config = dict(
    qk_norm=True,
    init_std_qkv=0.0276,
    schedule='wsd',
    decay_fraction=0.941,
)
Each number is 50 + 12 x the weight over its row's rms, rounded and kept within 0 to 99. Layers, rows and columns count from 0. The size before them is the row's rms in percent of the matrix's.

# layer 2 MLP down (transposed), 1792x448, rms 0.0724, rows 980-994, columns 0-111
094:60 49 34 48 63 49 62 48 41 52 50 54 48 58 40 40 56 43 69 48 52 37 53 56 37 59 51 49 61 46 57 53 38 38 43 55 69 23 57 54 56 47 60 46 43 54 51 58 30 41 66 47 62 35 59 58 37 63 28 32 37 67 45 64 43 65 48 27 50 57 39 60 58 56 33 47 34 47 56 55 54 43 44 68 47 45 63 40 23 81 57 51 37 29 35 46 51 54 46 49 63 46 51 40 24 38 75 41 48 44 33 35
104:59 42 57 53 72 49 31 67 45 60 55 56 41 40 48 56 51 60 57 48 34 47 52 39 39 40 37 51 70 58 55 70 39 61 55 64 33 79 65 59 46 55 34 58 49 50 52 47 38 42 42 52 39 24 36 37 44 33 47 44 51 64 42 59 38 52 50 40 51 22 64 18 44 61 41 57 40 65 30 50 48 47 22 55 28 43 42 43 41 65 68 28 50 55 50 38 76 30 46 55 56 42 62 64 65 43 44 41 43 37 57 32
094:53 51 58 55 61 56 77 59 45 48 56 55 38 42 65 33 51 28 55 70 55 37 68 46 34 36 56 37 55 26 63 39 46 40 46 36 72 46 67 49 50 55 32 37 20 39 44 47 38 42 60 71 48 37 35 49 57 65 50 36 45 54 76 51 33 67 48 31 58 56 71 48 34 36 55 48 52 35 38 57 52 29 40 49 39 51 59 55 41 38 52 79 43 21 44 44 63 46 49 51 60 45 35 56 51 62 52 54 36 51 60 29
107:51 78 47 52 44 65 30 78 59 56 59 67 65 41 59 58 28 64 51 45 57 37 59 64 51 38 72 42 48 60 71 54 51 34 54 35 45 44 73 62 56 42 36 46 48 36 46 52 52 60 41 74 41 37 65 56 41 37 65 44 61 58 75 36 51 46 47 39 58 56 55 49 72 42 45 49 65 51 58 40 44 33 39 59 49 64 53 51 62 43 25 29 41 57 53 48 44 57 67 87 53 54 47 61 56 63 37 42 49 35 60 49
099:65 41 57 62 61 49 52 64 56 61 08 50 35 74 46 43 45 40 53 58 48 48 58 37 49 55 51 60 46 40 58 54 40 72 52 48 58 47 81 52 77 42 54 43 75 37 53 54 49 37 51 54 61 48 67 57 47 71 42 45 47 65 57 44 53 43 50 38 58 56 46 55 48 32 50 52 55 71 42 74 60 39 56 43 52 45 65 63 56 38 59 52 48 68 33 70 58 35 35 49 36 71 61 41 59 32 61 48 39 43 32 46
106:32 61 40 60 69 47 41 33 53 63 45 52 49 38 60 41 73 50 75 41 52 41 54 27 63 18 50 72 50 58 46 48 51 26 45 75 58 50 49 44 42 33 64 66 68 66 66 81 42 57 60 53 65 54 43 52 60 55 35 53 57 51 31 59 41 44 59 57 77 70 38 48 55 62 58 53 59 71 41 53 58 50 61 51 61 45 51 76 38 40 53 46 40 44 39 55 60 37 42 63 38 43 73 49 48 56 58 74 51 52 42 56
102:56 31 44 43 45 65 40 51 32 42 67 54 59 50 43 74 37 63 48 66 64 60 60 70 47 57 51 44 34 42 52 41 48 53 81 34 54 64 52 34 53 56 56 47 44 68 56 51 62 33 46 75 36 52 50 64 69 36 61 40 26 56 42 55 45 57 51 50 43 58 49 33 46 48 47 54 53 53 72 53 37 63 41 50 50 38 44 41 37 54 71 69 58 76 35 62 41 58 57 58 69 30 61 47 31 31 72 40 45 82 31 32
105:55 36 48 25 68 67 53 64 33 29 46 67 38 69 44 48 29 57 26 57 54 50 40 52 50 42 59 67 26 41 70 57 44 56 42 47 76 52 56 44 20 61 71 34 35 31 51 62 35 57 26 38 55 65 48 53 48 59 59 36 48 51 36 52 54 60 57 45 41 46 54 55 51 75 33 36 44 56 63 42 46 49 42 65 55 62 65 54 43 85 55 60 56 29 36 52 46 47 50 53 60 52 52 55 39 52 24 55 48 34 26 56
100:54 22 55 44 62 50 48 43 38 46 36 45 33 47 32 49 52 68 41 58 59 65 59 54 56 24 58 59 45 64 48 37 41 60 63 32 54 43 44 47 62 44 41 43 58 40 42 35 44 43 43 44 46 54 28 28 35 46 30 54 53 60 59 40 45 44 40 59 50 43 50 33 54 63 73 36 57 48 56 57 49 42 27 51 56 35 32 29 62 41 60 47 37 52 59 48 70 65 53 52 58 44 35 39 31 43 43 53 30 56 42 48
108:39 44 44 65 62 42 38 58 53 62 60 67 44 50 63 71 64 59 20 52 47 61 44 39 45 51 41 62 67 58 59 44 58 61 27 65 43 73 73 39 42 45 59 38 51 82 35 47 37 49 48 81 43 43 58 43 53 50 57 62 62 70 42 43 50 37 54 68 69 70 46 52 53 31 50 52 62 54 66 46 75 52 44 23 57 53 50 46 43 49 34 35 46 64 38 33 62 69 44 48 39 51 52 50 43 42 48 47 53 65 56 41
105:36 45 48 71 82 52 66 27 61 54 57 54 40 61 65 55 39 37 48 64 38 37 45 31 54 48 39 69 67 32 43 45 49 52 59 47 54 53 70 59 47 58 47 67 51 57 32 57 41 26 52 54 67 38 60 59 47 33 52 56 34 48 53 46 43 54 52 59 55 40 43 37 42 33 45 64 59 50 54 55 50 53 20 53 54 27 39 37 39 63 52 59 51 39 66 36 64 44 56 73 45 51 47 36 31 68 49 39 43 48 51 53
099:59 46 51 45 60 45 40 39 42 45 41 60 45 69 62 58 55 51 63 25 56 49 44 51 63 27 51 64 56 52 59 50 60 47 57 35 49 49 55 40 54 53 42 68 58 61 44 49 42 61 51 47 42 48 33 60 23 60 56 67 62 52 48 44 50 64 57 59 57 52 40 46 40 42 44 41 52 58 43 42 49 61 35 49 31 45 32 28 48 41 57 60 52 25 70 37 58 55 48 56 40 57 40 50 37 31 24 25 60 45 53 35
093:40 49 63 51 31 43 59 33 59 66 54 71 26 45 65 41 40 35 53 36 40 52 42 72 62 61 52 66 55 36 49 58 52 55 50 44 57 39 56 51 52 28 49 46 46 44 29 50 46 26 49 45 45 48 34 52 45 60 48 52 52 48 39 52 80 34 44 51 55 41 36 57 47 55 46 60 54 58 48 41 42 63 57 45 66 69 49 35 64 55 55 49 51 62 69 63 44 35 55 53 43 42 39 54 58 61 59 46 33 46 63 34
093:48 44 45 50 41 59 57 69 62 41 50 49 58 63 57 63 43 51 53 57 40 49 50 58 41 44 47 45 45 57 55 31 69 33 53 49 54 43 61 57 12 51 46 64 57 41 47 45 48 53 50 52 42 54 47 29 37 51 67 67 59 48 49 55 29 50 41 47 63 49 64 16 32 46 52 49 57 47 71 66 22 35 55 18 52 37 52 50 49 54 60 57 58 63 41 51 50 55 57 49 39 67 60 43 80 26 67 44 47 55 58 38
098:35 51 34 63 43 63 28 61 53 58 57 59 41 56 44 58 39 58 71 36 58 45 45 46 56 56 35 69 43 60 60 43 58 53 52 58 65 58 50 69 33 56 53 47 51 41 44 42 49 48 41 43 57 45 60 72 68 34 72 35 65 48 57 40 45 55 52 37 61 57 59 64 53 44 52 39 31 45 50 63 54 55 72 65 43 50 61 43 72 50 34 59 37 62 44 68 14 53 32 45 54 67 39 28 64 43 49 50 63 48 55 71
# layer 2 MLP up, 1792x448, rms 0.0784, rows 981-994, columns 0-111
113:51 50 52 49 62 42 34 68 62 50 55 33 65 63 60 62 43 51 24 37 46 50 47 39 45 67 62 59 43 48 41 40 47 65 60 41 39 30 29 62 63 21 43 34 38 35 49 22 49 58 42 64 29 54 37 57 46 50 51 41 43 74 50 54 55 67 47 62 21 54 28 42 36 40 65 58 39 45 58 67 35 63 63 41 37 54 68 37 44 57 49 72 50 73 62 55 59 40 48 42 32 54 53 49 50 50 65 34 57 49 45 34
089:56 47 47 33 60 48 65 43 64 54 62 22 25 41 36 21 54 60 37 30 30 57 46 65 62 53 40 55 63 62 56 61 47 39 47 54 47 42 49 25 42 42 53 57 33 62 44 52 44 77 52 52 42 40 50 32 44 43 64 51 65 55 52 42 69 54 68 73 24 36 49 51 48 64 51 70 51 57 48 33 35 58 78 54 47 41 49 38 47 57 64 66 48 34 60 67 58 32 58 43 67 54 59 43 28 40 38 66 55 40 59 47
097:55 44 57 56 40 55 52 29 43 42 37 51 46 45 51 61 56 50 38 49 50 51 55 46 73 50 57 51 41 61 35 72 59 48 51 47 39 63 61 74 58 41 47 49 72 37 47 58 64 43 56 58 58 53 76 53 48 35 76 25 28 62 86 56 50 58 50 44 47 46 59 45 39 47 79 25 59 37 45 48 58 42 38 46 51 68 34 75 33 27 38 62 79 49 68 47 51 37 28 52 48 38 50 53 65 61 51 62 62 50 48 44
098:50 58 49 44 51 78 60 59 49 74 60 50 55 20 61 67 55 57 38 64 44 50 36 57 63 62 33 50 63 50 57 37 62 64 68 34 52 74 35 67 46 43 49 56 36 36 48 66 57 63 42 61 34 53 39 44 45 56 37 32 35 66 53 67 62 43 53 36 24 41 48 50 66 33 66 39 47 26 45 42 37 49 65 36 42 56 42 46 48 23 37 58 58 59 64 35 51 65 46 57 48 38 41 47 59 53 36 47 51 64 64 53
105:50 23 15 60 53 30 33 38 58 61 37 58 59 77 29 49 29 38 47 59 53 42 46 30 72 58 50 49 62 42 48 65 44 65 49 43 75 49 63 61 62 60 41 30 65 51 40 48 57 48 53 42 58 39 41 37 46 44 46 63 41 42 53 30 38 43 51 48 43 43 44 38 41 49 54 72 57 52 38 47 60 39 73 40 35 54 56 52 67 66 47 49 55 44 35 57 55 51 54 52 55 61 56 47 44 32 62 31 58 43 50 49
101:63 61 56 41 52 57 51 24 47 62 58 50 54 52 45 50 71 59 34 51 50 68 40 52 59 45 43 35 46 43 32 52 29 51 40 30 40 61 43 49 58 52 41 29 53 52 51 46 45 60 63 62 56 55 50 46 57 22 60 57 30 54 66 59 48 53 54 50 52 63 38 36 57 38 44 66 54 46 58 37 34 56 58 44 66 51 39 46 44 63 47 24 59 75 51 40 74 40 45 72 35 56 43 64 46 61 51 68 54 67 26 25
105:25 41 54 19 49 38 40 60 41 50 48 63 46 55 48 42 42 67 35 57 76 50 55 47 39 52 49 68 43 41 57 61 45 77 56 37 38 57 15 51 52 63 63 58 32 63 35 63 44 40 43 39 60 41 39 53 41 33 61 36 29 59 43 26 50 41 73 55 57 36 49 59 48 42 52 50 62 58 38 68 35 41 48 57 17 57 31 47 37 35 27 52 69 49 46 53 60 64 36 62 53 36 42 67 40 50 80 38 42 56 44 60
095:59 59 60 60 50 44 67 43 33 60 59 30 54 49 26 70 46 56 42 41 42 27 61 66 59 43 47 55 50 68 31 41 47 45 52 54 63 49 35 54 59 31 45 39 63 44 40 54 53 60 39 60 15 47 30 68 42 71 64 66 55 29 46 67 68 33 50 30 61 59 29 55 46 28 43 45 54 45 86 41 56 28 57 27 65 51 63 57 41 38 67 60 51 52 43 52 53 48 60 40 42 68 67 61 43 27 68 51 54 70 32 16
112:62 66 65 58 62 60 47 62 53 68 57 47 47 41 45 67 51 44 58 41 41 61 47 50 70 63 62 74 58 37 65 88 31 69 59 62 61 49 52 58 60 44 44 49 69 37 52 44 48 41 74 44 57 71 56 31 67 30 68 61 83 44 50 62 61 60 54 49 41 52 59 40 53 42 46 69 52 49 49 51 54 45 66 32 54 59 47 31 48 51 58 73 57 80 29 65 54 74 55 56 48 63 17 58 55 66 41 60 50 48 49 40
102:62 61 39 60 53 46 61 52 65 31 65 61 43 50 65 34 71 73 69 46 67 63 46 47 57 48 62 32 44 55 52 27 62 65 52 43 46 49 64 49 61 41 46 26 53 69 57 33 14 69 44 31 52 51 55 70 62 43 40 38 55 36 53 55 43 33 39 57 44 47 60 48 62 54 57 63 46 57 30 38 42 49 53 43 39 61 64 51 59 51 38 43 45 60 55 41 40 52 47 67 36 38 50 50 60 48 55 40 60 58 45 31
096:55 79 60 43 51 61 54 42 50 45 56 76 78 53 49 34 41 44 53 34 37 57 40 57 67 60 80 62 53 68 44 46 54 54 71 46 72 48 40 27 43 65 52 57 57 54 58 64 57 48 66 54 44 52 55 49 48 36 62 52 64 64 44 80 54 53 68 31 16 37 37 63 49 40 64 65 57 62 48 66 38 30 33 62 23 26 69 49 58 41 72 60 60 51 41 28 37 45 38 48 62 71 38 55 54 54 32 70 49 45 53 53
087:53 45 56 38 47 66 48 58 24 45 72 62 82 60 39 54 49 56 47 36 62 42 38 33 65 58 42 67 57 50 60 52 31 27 34 41 33 51 49 79 46 62 49 47 67 55 47 54 53 46 45 49 51 35 62 52 65 35 49 78 61 56 40 44 37 64 53 30 45 49 70 44 53 53 48 54 46 35 42 52 42 27 48 57 64 51 41 30 56 55 52 51 40 46 46 49 37 47 46 68 45 62 56 46 66 37 50 44 49 28 43 79
092:51 60 59 63 38 35 40 44 54 42 62 40 33 76 54 59 49 52 45 42 34 35 44 51 70 47 67 53 64 51 55 59 33 57 51 54 69 23 40 37 58 40 40 46 58 64 58 70 64 51 41 73 55 51 50 48 43 40 67 40 34 42 70 48 41 22 51 61 46 31 38 46 48 66 49 49 53 49 40 51 59 57 44 58 34 64 66 47 49 58 58 52 67 50 41 60 53 43 30 38 60 78 45 42 46 43 51 48 46 49 41 48
098:56 57 37 52 56 45 56 40 37 23 58 54 59 66 55 51 48 60 37 57 52 34 76 38 37 40 33 70 59 57 61 36 56 46 38 46 58 40 53 27 49 38 45 56 54 70 50 69 53 46 51 53 50 46 42 46 51 45 56 32 53 43 29 58 42 54 71 32 51 46 62 52 51 51 62 48 54 37 68 64 77 29 29 61 46 32 60 32 66 45 67 44 59 38 50 53 45 63 36 44 59 74 63 28 42 64 71 53 48 60 66 69